config = dict(
    n_layer=15,
    d_model=96,
    n_head=3,
    n_kv_head=3,
    vocab_size=3126,
    norm_eps=1e-05,
    attn_scale=0.177,
    tie_embeddings=False,
    init_std_down=0.0,
    beta1=0.9,
    weight_decay=0.063,
    grad_clip=1.0,
    seq_len=256,
)
Each number is 50 + 12 x the weight over the matrix's rms, rounded and kept within 0 to 99. Layers, rows and columns count from 0.

# layer 10 attention query, 96x96, rms 0.14, rows 0-33, columns 0-95
55 54 36 54 38 46 53 41 49 67 49 60 52 52 65 57 42 68 63 55 59 61 43 48 47 57 64 57 46 41 40 61 45 36 43 47 58 62 53 35 40 56 51 46 31 51 47 49 55 72 48 45 61 50 42 43 43 50 49 60 46 44 45 59 38 57 47 42 55 59 35 51 49 47 63 65 54 47 25 48 38 52 57 65 64 50 51 28 51 35 69 46 39 67 63 51
65 48 62 50 27 57 42 47 55 58 40 61 64 34 33 48 67 61 66 49 63 60 48 46 51 57 50 44 47 45 35 61 61 44 51 37 54 44 52 52 68 64 54 51 30 51 43 43 64 63 55 44 50 33 45 48 47 57 53 52 45 54 51 49 46 60 77 46 57 29 55 47 54 48 58 57 57 61 51 37 46 57 49 53 50 45 53 37 52 43 67 40 41 43 50 43
44 49 46 34 74 38 58 71 39 35 52 53 55 62 50 53 55 41 29 49 47 29 46 47 43 57 48 54 60 57 59 30 44 47 46 60 49 43 47 49 29 32 53 49 57 49 71 46 50 19 49 62 40 63 44 60 67 59 43 34 65 45 56 62 59 49 30 45 40 55 47 48 74 41 56 37 46 39 48 43 45 48 49 60 38 47 68 81 46 66 31 61 53 41 45 53
55 44 56 54 40 58 60 30 50 67 48 71 45 58 71 69 48 53 58 60 54 65 47 60 37 50 52 42 76 44 45 68 34 48 37 30 47 63 52 36 44 71 43 37 27 65 47 44 57 60 44 60 35 55 38 41 66 57 66 63 68 50 69 54 32 51 64 57 53 55 36 42 36 44 53 56 58 41 30 58 41 47 46 46 69 53 47 54 58 36 52 49 57 67 50 49
51 55 44 47 59 46 66 58 42 32 48 54 50 67 62 62 64 64 40 49 58 49 50 41 45 57 47 44 67 52 49 48 44 50 50 53 49 44 39 37 39 46 51 51 40 34 60 49 53 24 50 81 45 52 59 53 68 54 42 39 41 62 61 60 55 35 42 38 41 61 56 57 47 57 47 35 45 59 53 74 42 57 49 43 38 49 55 66 64 39 46 47 49 45 53 65
53 66 26 44 63 67 62 37 47 50 42 64 65 63 64 72 41 50 48 49 56 76 51 47 40 54 47 32 66 52 37 49 49 57 47 49 47 62 41 36 36 54 37 56 28 64 59 52 53 49 45 75 27 33 45 43 75 43 42 63 50 55 62 54 35 40 65 60 53 56 48 47 45 43 53 59 54 51 51 74 52 55 56 47 65 44 43 60 61 29 56 30 47 53 42 35
52 37 62 47 44 23 38 70 53 43 59 34 35 21 41 29 50 51 46 55 50 27 51 44 76 41 47 58 24 53 76 34 51 39 62 61 46 23 64 65 55 39 70 54 77 21 45 49 47 43 65 26 77 61 56 61 31 54 41 35 48 39 38 31 73 52 32 35 45 36 56 57 63 55 42 25 42 46 61 34 60 49 49 56 42 56 59 52 41 73 46 67 45 44 47 61
50 63 42 53 59 49 53 58 49 49 52 55 48 53 63 64 42 46 52 59 50 75 52 38 46 51 52 37 35 56 54 34 60 52 56 41 68 33 51 46 44 52 46 81 36 34 53 45 47 42 47 63 50 40 60 38 56 37 53 47 45 61 35 45 37 51 56 37 45 46 46 50 57 53 52 39 57 43 58 62 46 44 54 34 57 50 53 62 65 55 54 24 55 41 54 60
41 41 44 60 42 47 53 68 39 46 66 60 55 47 67 45 58 53 63 52 44 42 40 44 55 57 58 56 42 58 47 61 48 41 40 67 47 71 40 53 54 66 42 50 51 41 41 49 30 46 40 57 47 46 40 64 35 30 46 59 68 55 42 58 61 40 71 27 35 49 72 69 44 56 55 43 35 56 51 38 62 49 58 51 49 62 31 32 38 24 34 61 49 58 68 40
60 52 51 46 67 55 70 72 51 61 51 66 48 56 56 55 52 43 40 38 53 41 51 37 41 64 34 51 51 63 29 26 49 58 53 83 59 76 39 60 51 18 73 42 45 37 53 40 27 46 51 80 36 34 59 48 58 33 40 69 50 42 41 49 54 63 42 32 44 60 38 49 44 45 12 61 56 41 65 61 55 33 45 44 44 58 61 49 69 46 31 42 54 42 34 32
48 42 40 49 55 55 66 53 50 37 51 63 47 47 59 59 75 39 44 74 60 18 45 45 44 63 44 69 70 54 65 42 58 57 60 57 38 69 44 56 52 44 52 52 46 35 43 59 24 45 54 50 43 52 63 56 47 48 42 49 46 34 49 40 63 65 43 50 33 47 46 33 33 49 66 70 47 63 55 41 19 54 55 30 48 65 49 51 45 35 38 62 52 54 39 47
43 60 41 71 39 61 45 61 41 46 40 52 42 40 79 38 24 52 58 62 45 64 60 48 27 71 53 52 56 30 51 40 56 63 24 52 48 48 45 52 45 55 48 62 59 54 52 38 48 58 57 53 57 49 60 50 51 56 46 55 44 44 50 45 57 55 50 47 36 62 56 44 56 53 44 41 42 46 55 26 59 33 40 57 68 55 81 55 61 51 51 37 58 52 36 52
41 46 46 53 48 38 35 50 57 64 32 50 47 31 52 54 55 53 26 54 42 30 45 72 44 51 55 59 66 54 47 52 76 65 53 63 38 44 53 38 64 50 44 58 54 44 38 53 35 59 54 25 40 56 33 60 42 62 35 58 38 56 45 52 29 61 56 66 46 49 62 43 28 44 48 60 57 83 67 39 42 71 54 57 43 37 36 30 52 69 42 70 51 47 48 50
54 51 46 45 61 47 72 61 53 38 45 49 46 42 72 52 47 59 37 41 60 66 38 48 51 60 39 28 59 42 56 24 43 68 49 46 55 44 50 52 32 53 44 57 56 54 66 40 31 42 65 58 52 39 69 53 55 30 47 42 39 54 48 41 53 52 55 54 42 49 33 52 40 48 42 55 49 73 58 69 54 46 48 30 47 49 78 30 62 37 51 54 47 45 47 54
68 47 57 54 31 42 56 55 53 50 55 47 63 58 47 54 59 20 38 64 38 48 51 68 63 60 43 43 36 52 70 46 42 40 47 55 53 40 30 44 44 28 53 44 63 79 56 38 53 35 50 53 64 55 35 46 50 56 36 52 58 48 40 44 69 49 52 43 52 70 52 32 40 35 55 53 50 67 47 47 54 48 70 57 64 56 58 47 48 37 55 07 49 70 60 66
68 52 43 41 56 44 58 56 44 36 65 65 70 63 44 48 37 53 59 57 33 30 50 36 31 48 56 65 24 58 42 41 52 46 51 55 57 43 42 51 51 31 54 37 42 54 57 68 47 47 33 42 48 44 45 45 51 30 61 47 49 59 55 51 58 48 41 45 46 53 60 49 64 36 43 65 54 58 56 43 40 44 46 56 47 59 55 60 36 66 68 45 39 47 59 61
51 41 61 55 42 34 56 57 44 35 61 40 36 38 37 45 69 74 41 56 48 47 45 33 48 49 58 43 42 63 34 50 48 60 41 46 59 51 35 51 53 61 45 68 44 33 48 38 46 56 44 61 55 59 41 62 55 44 59 57 35 46 49 33 48 55 50 48 48 50 63 57 46 50 50 49 57 53 73 55 55 65 37 57 47 45 45 53 46 43 63 18 45 67 82 77
45 64 75 52 39 64 39 46 56 40 47 56 50 19 65 60 80 47 33 45 64 56 44 54 39 73 63 53 41 52 52 33 60 39 42 67 46 58 36 38 58 48 52 58 51 42 54 62 53 48 22 51 66 68 47 53 40 51 54 56 42 75 36 33 45 55 41 30 26 48 62 46 39 65 42 47 54 42 64 42 60 46 56 48 44 52 48 65 56 64 43 35 57 52 64 70
58 50 62 81 50 48 61 56 39 58 69 48 30 64 82 48 41 56 55 70 38 65 52 39 45 60 56 75 30 48 28 57 46 49 60 53 53 60 45 56 42 64 47 47 60 34 60 49 36 51 42 25 52 52 43 57 54 24 44 64 68 37 50 40 51 52 46 48 30 58 49 63 44 70 33 34 30 46 52 47 58 25 30 43 22 64 46 62 59 45 43 35 55 50 50 46
56 16 54 43 62 68 63 39 47 59 63 57 55 59 45 56 65 55 30 35 50 45 34 49 39 60 38 42 52 63 57 56 48 54 59 57 49 78 42 55 50 38 62 59 33 59 63 55 61 49 54 56 47 61 16 61 69 46 43 58 57 44 63 71 50 69 37 63 63 61 50 43 58 34 40 53 48 54 57 65 61 40 43 44 50 46 63 67 58 50 39 51 39 20 42 34
51 35 61 38 58 52 46 63 42 50 30 61 57 55 40 52 67 39 38 57 58 38 53 60 58 45 54 54 52 55 52 46 49 29 70 56 51 43 34 35 53 49 41 60 39 42 55 57 52 29 44 34 53 31 44 50 44 62 63 57 50 66 51 37 51 47 48 38 55 59 51 65 39 52 42 44 43 49 39 53 45 70 51 37 44 52 54 50 55 46 45 60 58 52 71 68
39 43 41 49 39 67 20 61 48 50 43 55 47 51 52 44 42 53 43 40 57 56 38 60 47 56 56 37 44 37 58 53 42 59 48 47 54 41 59 40 42 65 53 44 55 62 51 58 40 34 60 52 41 49 61 40 64 42 40 55 43 50 69 39 44 36 40 58 65 46 65 35 59 39 35 42 41 69 56 63 73 51 46 60 42 51 40 46 58 50 79 51 55 43 41 63
48 57 45 45 64 62 48 74 69 53 39 44 43 49 45 58 51 45 41 62 40 48 36 33 23 69 51 60 55 56 38 48 58 54 36 64 61 51 39 52 39 33 54 58 54 40 49 52 49 30 49 65 43 46 50 46 51 47 45 54 49 42 46 62 50 55 37 37 36 52 47 44 39 56 48 41 48 47 59 44 43 51 55 47 48 41 50 47 66 63 39 29 54 35 58 58
60 41 67 36 58 59 51 43 52 40 52 47 56 54 41 61 55 52 28 33 61 35 36 66 57 37 58 60 58 66 26 46 53 64 53 65 46 60 51 50 58 11 48 49 45 54 53 42 41 60 62 41 45 40 42 52 58 56 37 45 29 59 63 45 50 45 43 61 34 54 28 55 33 52 51 79 49 49 63 71 40 69 44 49 45 57 56 51 45 51 39 60 52 53 33 49
34 55 55 73 34 70 27 26 74 56 37 23 47 59 53 56 66 27 42 63 32 64 53 80 46 51 50 43 65 37 45 69 47 57 31 44 24 63 60 38 68 67 36 48 42 49 30 77 93 59 31 55 63 48 40 45 46 42 49 46 37 58 79 52 24 56 52 61 41 33 74 52 48 51 65 56 55 80 40 39 52 69 65 47 52 12 16 45 58 72 60 66 30 37 50 39
60 54 36 30 49 58 50 43 51 65 51 42 53 68 42 48 32 40 50 53 45 62 62 23 41 47 42 52 64 50 43 38 36 33 41 61 60 38 52 53 64 59 68 35 40 68 56 75 54 42 47 66 39 43 63 47 59 47 36 43 64 46 39 75 59 53 33 53 58 51 53 49 68 54 47 49 46 32 31 52 71 39 50 49 56 37 58 59 31 44 49 42 55 36 51 49
48 55 37 42 49 45 37 32 42 79 16 26 42 36 33 56 55 70 06 68 76 13 46 52 41 24 62 38 99 43 45 69 40 41 55 48 46 52 55 32 49 42 57 27 48 79 63 99 29 44 46 35 45 87 40 34 45 78 26 49 32 50 91 67 36 40 45 99 24 62 61 54 25 27 71 41 67 76 69 73 61 64 75 54 58 33 32 22 49 74 50 76 35 20 57 51
58 56 51 41 75 56 67 55 51 23 65 54 56 66 60 42 74 65 54 40 44 49 42 45 59 42 61 56 53 54 46 51 53 36 42 43 54 64 58 65 41 22 45 52 55 49 43 44 44 63 51 52 44 69 46 39 46 34 49 41 23 54 71 43 62 59 39 44 39 34 35 49 60 41 60 53 50 42 67 60 19 54 55 39 58 48 54 56 59 48 44 37 48 60 35 50
53 51 14 51 56 39 67 52 43 55 56 63 40 50 75 43 56 61 50 66 57 62 61 29 42 46 67 60 41 69 37 49 43 44 62 50 51 33 48 48 73 58 46 66 45 56 64 48 55 46 58 52 52 45 59 39 58 55 38 50 54 46 41 47 64 64 33 37 48 55 47 49 52 51 46 49 52 49 55 58 54 52 53 31 47 53 51 59 48 28 17 41 44 37 45 68
38 54 61 56 77 59 57 52 43 40 52 51 46 50 34 62 42 41 51 42 58 51 42 36 49 61 46 51 36 55 41 46 54 50 50 59 60 50 49 56 48 46 47 53 51 31 58 61 24 46 50 50 54 37 51 43 33 46 57 46 45 50 38 31 59 52 68 51 36 64 45 54 37 63 52 46 65 44 42 58 46 46 52 43 43 58 74 42 41 47 36 59 67 56 55 59
52 43 76 39 27 60 53 59 29 46 23 45 47 39 47 45 63 56 37 36 66 40 26 74 28 63 63 51 68 52 41 59 65 50 38 44 41 63 61 32 49 37 71 62 42 55 38 53 53 49 27 57 36 53 57 59 62 49 59 40 36 64 45 43 25 51 43 47 44 45 52 50 48 43 81 57 42 50 68 47 48 60 48 54 52 51 46 55 48 51 54 65 57 55 55 69
34 31 48 47 48 44 51 34 45 34 42 38 16 41 46 47 63 46 65 63 42 47 44 42 49 34 63 38 26 68 40 59 36 59 51 31 62 56 49 54 56 56 52 77 46 56 63 46 34 48 54 42 40 48 67 53 41 53 58 33 54 47 64 75 41 63 42 67 43 47 54 51 38 56 45 64 57 54 58 43 51 49 47 63 46 71 42 63 31 37 49 53 50 72 33 69
28 72 32 59 26 46 24 08 60 58 08 34 26 34 44 64 59 27 56 78 28 64 57 71 27 44 38 41 47 41 54 66 65 75 27 56 29 39 44 26 72 88 37 64 38 72 17 62 90 79 58 84 46 46 25 78 50 69 46 40 37 35 80 55 31 42 47 68 55 39 87 50 42 64 68 75 47 73 52 10 71 63 63 99 41 07 28 45 28 77 71 64 14 39 54 76
23 51 40 59 31 43 26 18 57 46 00 13 36 35 42 55 83 69 40 38 62 48 19 87 38 42 62 44 77 27 58 93 52 56 00 41 34 62 44 09 61 57 29 62 47 98 26 96 99 40 52 79 45 63 58 60 62 76 56 47 36 87 99 56 08 42 29 99 68 39 79 32 41 41 99 68 81 99 37 39 66 73 72 42 58 07 20 08 53 83 82 64 07 54 68 63